python train.py --positions="rope" --tie_word_embeddings=false --batch_tokens=8192 --max_seq_len=512 --doc_mask=true
Each number is 500 + 50 x the weight over its row's rms, rounded and kept within 0 to 999. Layers, rows and columns count from 0. Numbers have three digits each. The size before them is the row's rms in percent of the matrix's.

# layer 2 attention query, 96x192, rms 0.0707, rows 0-16, columns 0-191
097:404566429497509513536550498449523514432403487584530469499518526494519481490578351505474448503469501466521546374407476472605521486551388522494566494503473555516447535538511562530455536599517443427461478466554470396440521534569599481491503546542555482482465477522516535498425488563522514540525503362509491464487530451410545373411452456534387511502500441508543531524581500412436471466579493490575511550511531482533535527562365522526499413445462470442427456455429496461474517504501527513517514531513525525465551455491398506467492572538464574393471554457484534515496505445514500486
097:543448446494449490533517542467453607568417413560384476474434521564489475474579431451560480501557607524485506521449384482547524420553493423528486512431613488503518542504510540506562499438608504478634535570412406534567476551542473467561494520564443472510537540570451416445495503515502484493467506461537569452572456436451429537542483519366577464523476548524502559487507547488521448457569518499502480541528488435490524460557473468473554454487540484484440539502490532449520548417561454445487418515474478541576519512334465503450504532508459430493471579471500474504535416532446538533
095:538508572536461530559505593564484516494527480525485513489491488450503472509621458580504530534476447529585572519481540452611518484422514460488378454487518525433532449535377523471514495383505512516522484495489480489571443437514554480578497515486457458403485486521573552537522484481479524565521469531453487512573539604596566578458549577472558456507398470434525471500510539581591537514494418545575537498569517411477441509358525480484495494419486504556517527477520401530556439544498579560502555429532508445532493597504456474421490505572494497539453485389580506455488438447599487529
098:501465510498568519446524500531482525475508432463574483534423502539406458528513479434565482488396457480565468372477583526491572550439503535526451605560456502505449394504422470482398624515428516485465507432511515468544500444436516415404481470583513576485558519408511559497530485522602482480476462494395448483467572457599558571431562475629457449498534478473504498545462459506533568527482434515597548532497494463510470595492500508543544489490551521468504433471602567486555478531500486540481550614512459600452471512509529497521514574536476559423516429448474500524561523442543500556
102:421523516433515527505523562457512537562507484497471474470443473468436563578515409536493514571487443510486495495478373454410531525490518544525609440532482555457529518544497551474493545429574537501530503446533503522507423498520501455529524403437493512500529540566401578494537515488417553524489655543589497443480588525443541642531517517427448469522471581541597598506484474507443559544596522419457449476566542539484516531505498446475551476509457474478563460363429427451457451414472534540580530504497482494510470487465557481455556477522459532450473561557632494437570448458453510513
100:571407496489581500542484526486487508452507526507469433503462513451422451585494549482497469464544469465502571462468486507416475582431559475456543479458520493516491582508422458496516576544503477532583503599566469535500483421561509550578476475538481526460524478513458487516485476454517598569505538585499325476528520439560493623524533537563559573550429462483498496451500579506427486575552483525467502357513549430439431511399540486535550427553500567494485481460449544438645522499485602580521562496582515549522503507513541547478540442484554480509514483490546493368484540523449502595
100:505526496501541504508423532514507492507503424440463517489426485438550515458375569492492430409476523465479467594418548525552555509514595518519410495557460517521558566367425538536522479589461429550534462463557544459520511582546528500488456419487454522454471503425534532461419469483485542512512577526412481643495432571469478522455509493529506563518638526440476447447530504487488409477510524414478510495518500488515518579499458506563485524508548486476467447459558515582329536533417487480391491601494471591498505488542466508471495522420620465481478539538491477442447588498508450510
097:513519485545529564411575448445482540544606576518546513494511539532520498476575514535464495476562493585494504499457453503515499558488513515529605507586526480519495482538539512506571563434481517496511449482476428447486524469494457527415567487493541549505524475587343609495489635585564480452492448526455570438461519468572505526536582407445558497493470455536454457495423527481517432429510528581518551549417529455441464597535405445519502590557417475630467571522376446441508554502486493493532419507496566581540507477497529550532468569519534507463514439541530485454507570469596542524
097:436458491428565473446479513459440579508621481478467444491565547545482525523465470451575471465517503523544501505522463530422479568584494394491600542495461500441639623484539523515519506449532497504438465537520490489523549459517598497512487509368484467473631459538506442513534498514422552451504495597474518526573578523518435538519528400541534495446479464485538520541505482401464550454459491627496429522537551619509474659463483525548540508568531540466474507577536543472494480444423532560426502502384568584540483504491490509544552468452482451483520492540459496460495454552565550472
096:488409399462509513533548476542523560464521529541536453499419552523505522535520484475521597483470430585436448597471524581379464469558473536590456505578509409481517483478524461508412480406540544564546501499529539550436524480538443515425537635448514449392499470447516499458607506470554565424529478545395400496537471505545494524461449477508455477462479444416472458552459488560503466592539485488492488433461557524457499486454473539458572526451523552557483454498442607418457497503497529545573534539456484468513434527431523423520556456456605519443538453454522460449427375460523499465
101:530491428448460568495492548504374432563396554524500495469553521597514420535435505548510521550606476497471530514552442388460537508570546449503424526574415543447363516516536465541516473487453469529460532476514496476537472556587472522538456535474466440604521496482515533448591521461521476457430476509531520487428506449511463466550483491484525498419489510571514483455473506573492565424518494577461409440554496470515562475519476487463510504568522412401530505508487503537553503535505512437451545452491583555508542450515541446562588555592525475502455586493559534610429367517421628485
103:529418423512505537433411525529428541500493477457519481436450454481589470425458520521476509586484485576467432570484473512450453557589529491511515536515478444514591483400543506533340488406520518544496441689501551549426527451540553440545503426517563546510508483486511367514557532485479445439439520496422481403581483486490541493596442474566544472459394520569455493513528443542574456456508504555492473486506422521505521515528526567516499455488522393423538559555507474511470528512510527480553489487516551510458428473439574550414462479453468504486443422487561447493467425574490503545
112:522469563507502563541511508492507524460465534525458473480501475579510624513468583476428433500496499452477554539518456455546498492494537458597525459554605439556459503497552521569450566573390524506428476483393533582452556411476484491540477495459481434556498580424555543609504497477491489490550498515485472523551464579430623462423431436518456571537544531541492473422410451562521456551525426633498418576441487387467483599611499511508467529512558499547502500463483520419520421491568527502557517538436467498493459495473418468461393474538488501552502493484409466516530505488482518401
103:478513493525520528529504529486469585532542561483436390494462506483365525603490457437520499480551496464525582472529553484449555457457504500465573466547407489553558466549513463451462530436480523458400593478563502410528475386429543531600505495545494403515582482506547536511490494433551529539407516552580404471498572600559488487439508516488441513494497515442584511551519441543470553520472519427509569483504416478538431460534518461500566460546495559532467486454657483513547469503566614568497409461566479502549519446521570586516490464508411535488471501490461411452477560546438539543
113:481599455520493521547474509500542508527523479458571392470518465475500555433554465598554433492596513508491525459483552501556511454551526504582478432501492526516513497481495499426478530374415478406545599499520502543410563495473499601587509500471500482400437461486428482391506650508513490455463454540453513586504429564498488498491623532493546505612466377495490472514619548374476556453467516426539521510463496537465513364527537498573472416544556567484452535563467475518462496491464568521499421503549504587497508506486427524504584521532499494526514476459535509551554549528513507468
112:436557512423550479457483518487432634486515525472555489437584605453542519492525473472522574473440517509463547481459475440418508485389523489574462472488483514462452505541520433532421564455523524497553452498451548540434574468520487433413530474484541344479559489411527535389459539545534440511455483492447562369587573499543530596529488514556488556502476526484537445549505461554512463518393447438567544558547518517436458437458465481537485521533478533541452422483616529561453524520465582510574536535490587528456584571525468519498499541526530529492518455424402507558555444449474539545
113:602541464486497486426480493569467498536503469548524575438468519542572597477362432452517434414491532432449508562556475559519512467538406534645533559472513521571584501525626581581513498579597472502464422623518505551491485512442487431482507463536544477498487512545460465533491540469506593563466442402493496446446450471548487528557411471509502508546533481540488548530497480445485454476547571446538503552542464615479555475572550421570519483502543445438526492482535559430496473405461536433455474465552410523494485514426565552536472496508537445552489486502436502486424569524451569496
# layer 2 attention key, 96x192, rms 0.0739, rows 0-16, columns 0-191
101:438433484476385539505536460483549624705564487494535519455505498550515527445455538402491528459386551514533517588479491455489491498368519527552496525464485465434464549516487472457487418504533491460532431500483583490502567556507477513617397571496476489463478448407550474496546463500420521460510513531513465478472555504477321515536513539447494565488556483569540496482537437513559450564504500564400482438431507432476474516521528558546517507535369535493549530610535491574495419569498484576518455550450501518567533540478501498546441511504485488541481488491479437495491549466534473573
093:529495533502552554520454381532539521447449429512384565605490540517464526504434480544483426524501506440518556382491589522422493508579513480437477531509534575479497509512459493487453549476361534526450557555557504583509430459423423477444513479507558547520444533483509440507532516522580503587522439465477505481408461392487618427436488455520479433389450485494461495536471495438393455486439463514530437558560468502508444538532407465555406456456553443547467529503538524469446543486506504496552544531458442532447459453611586483542494502457508560475548523404517547512545519515602435506
099:431528504371484474508508445509541486469455395548594536480350507498481508462489609403457512438410454487518613512505500423394487475531420441534566528455478497420511467568493546562527527482492492523507391458475503485537532464494541475507482526553477455450534551558472518586508481435484508465472576484465532492465469456447400556516410519470534476441491482528573493466513498427531448543568539520504493586448523463445496563452469570391507509505451527357570586464567489472472476531491417553528534469460447516548581513466490550586602481541477479500393557491471424455484453445556487556
095:442476569379513416493517506621380501485619493491603482469508455532447488585433467487545576535471504487564613525621481420500472438512534554540519562485493531477471483515432518580499563502531501402518533478474537489524494458468620599540468488522485563482504428528402456541505509484503466505485555415511518519586463522554427497549533570430506477424509447502562470520407496467450491524533569498378461525519486489552520433456540543381509499513501486559506551441540518411466546519398535534439454407481570509490531540481584553547496498430479434555454507534516488426434553496486506516
100:461556507455547525540506563482526395421477462493516608579503389476519400509604631518497450516417528511483471443484491462552592494521386622580441532447458401580454485462533420574522475472471466537499508542523527428502496531444524501428466460516450538449418449449459475511539490511464530607422522496523485518500532536447583564530513545546484504535498495549496530546520513498412563396514563419548484476499423524490486454424409565441487501426456479540441447476518459492508466407482630530480528442391453594514525513492546522477436494485469513440500564492508432534500539483483440478
104:471588541435471484498557457525464565549551576481530492517515580537526604602455416561484470501332473531494565627580538493526465412522478524489472484483498534606542499542482460454429547447549575464469507532466500447403466521426518606491596529541451504559571428415470543487621620496549524453498491463473482487509557516467480474590537580407444435465531416437495505431423462537507581492516488510446512524483564527555510485519469510536474536517528523519551549470493427451484477449419552447496470470529599507457450444533511554499501485446590470437539495479399470506514551520490520473
102:396534591515509519471520536490485443459530485466563503506473509439456488534383442589577618614379586462537522524513534449407529527528565518580496530575453614457563466487457474511492504522374519465475501564488554510489466496458404598434448397580521483477471441478576480476571481510509439462533569518465529485554407475426403494524496532582552506480436481481465523438512521469486458472516510499469484539439482499558564466471425479470526534457424447545436522490463442485391604472557512518469449447495556512490456513526481555553517432540510439476514529606563503524506387504555505538
104:591535531421480562509564485541476517486441554445511445457555497565459496470424574410470532578533471496501488464495528406532455527498471574550500499476478482422489498551555475569525510482500530437557479541491547415541440584472562471538482545490405448543407486509473514547442579498453518517540548484414498500470401537512481487546483453495473524484538529479510510488434500498491477654462550502531505509497409456442535448544494554353451426552531362468415590533425533477477614508593576525484413449469488447470497466509585476483505596561495468542509519630516457480489369503491524537
109:546493495541525517494501381426460473345520585399480461554488460440547470467448620461480481433510516510448603518448527440472472523542447436545536477521517471522385434468469561453534513549484502478505539611609485585455455462443503393481553424481508519584456481507458522440500446477508481526536572514543490424486387491551450502473389518516525394507538497470502506517610449501505447467423471514573413493443515434582431447527502452533480471484567475532534412462461565582544425490509560498592426560458556515499532527483498484496479472434414453498457478494534529434541493510498557472
091:496474446497488496499470479456535386518428510433435368587535527519530437491517467482451547455550557520427488502453528586466569543465562508450481462492526587495459523572397491470570484397477485520558524584520529435554482434528438412527547471439500545467541540524411437518534475447473428574503541553507525470535495473518487441509476491432402454466477571506542530449536500412494562471483420569543468489355460608526465460545518416538546566505577547508567493505461470510538497578498364424587554479511491548466523493459454565526528470456518560426502504502593616470534419503516519532
108:494473509407598486515539556522509470452458576512462584555418540477500533486500488419477575485398503452506486591573422519526451429547520504448579540526500456450558534468440424576479403480439507465536463464472456498486457473571538557588504556496533400506461453455594538524428545627459581570589433543526550451486458531474478514466372457448493517534523481394462525494417512447485457474502486461483531483501510421530524436429414574427508473457588490565482595432455529386476469510484499601486497469466481570474483529480499495454565536583422586497508530475478561558503491511483473548
108:543504525469517505418491548504582499569566558474580420546445551518433486490467511507463475518515353497483640583534479498528560443519551479469515454527516433479462529473471524481539589421409452424490521497486437409459522386474515464550498450483522506379482430531434511531435554509478487420427522461462514457564395478464553541532590449449558379466461519469562530475509496469488497482481430519518468552439513630495489542468486518505516420491568430500486498429517542451541551558457522528478462566517458580518490361565542503444561490449532569427505520503573405449436461540469538524
109:470545545515528477325477547498500453619552467533461486471535522535554455516431463470507405465493487522498534478472519381471473508511594532487414519543443523487545523428562576508412481493529483395495512439523489615470595373531567414470482516520498467513427459546472528460514510504437489511531460437481559499508507524465348496497585429563525566533526534501532490509473530475481486536476447497555522458483546548497532588510518454525446525587517555604528480556456482532520510559487423520506559441559561562523463503454485579479527500464478517442474415531586567569663505405505557472
099:535490507461481494466532511513481597531418484440515499515509438518544550590531482470540578470529461539536571473521477437412551522468445542525493579464477495475436556577468439505581528625551582469529448468479515483571527531453573527526509381553522476480522529497472514570509417488418529460481522510517452496543452513562474567479431532521424571547579446591490504395540473433487579501457490447405464627519538532577499488432500488447507484507521540480624532423503444532537592507484485574558609451521521534458509496564459511558536517416482503472505539544485501390432331547438531533
110:440478486571530460591495479522554471470433492505535497485597503460489571459515437479478503512552496435491509491481428552449480616506513548582581421473547497519475443542511511407524595496531501512498434549438532547573465479533408532523523440484546486439497492530443484516421491442570438531494435366507510499570452511490490499492447471414431612492512474629462486575606425472448577519469442633463465568484429487492459434515538466455479542543464506510553528536462525456456394560541476403493446474495445471474591465590474460532496519520531543548362458449457518451469568542544491428
109:561583475503495462491541504462523540569517506448575492457499483572397426454584540470472470445538576472577504568365433479608549531503519486432446394477556473538531575538496518516531543519399465518514502453513447514491612545488520480457489460541545490503549498514530538607501557429512562495564493445491483548451415586511428533454496448532489467513517497438476509459504466343521489574556452554485494584521408532449478468490519544513484558543537549542396461443551431475537526603486560440489487543430502524443585577444560447524415513494611430515451525473525471442438518546533435461
103:437405484516471513492527436492520429503545482342455502588498468448539531560522469509414481473636512451499388448490584519509476474471555455473445492569549513487510577555510465481537449501460546470407527467569553527528487553441422461499562499477512497500494576458436505452493493513542449531525493546466540563411517538475603449549523506595469520531409425445386501485536492590464499551569481466419593383489476443406465455473572467518511446424455519514430469603501482570474497562431436438505470480573547502517571487548453467519469413518465464496452469485494562552534406532583506478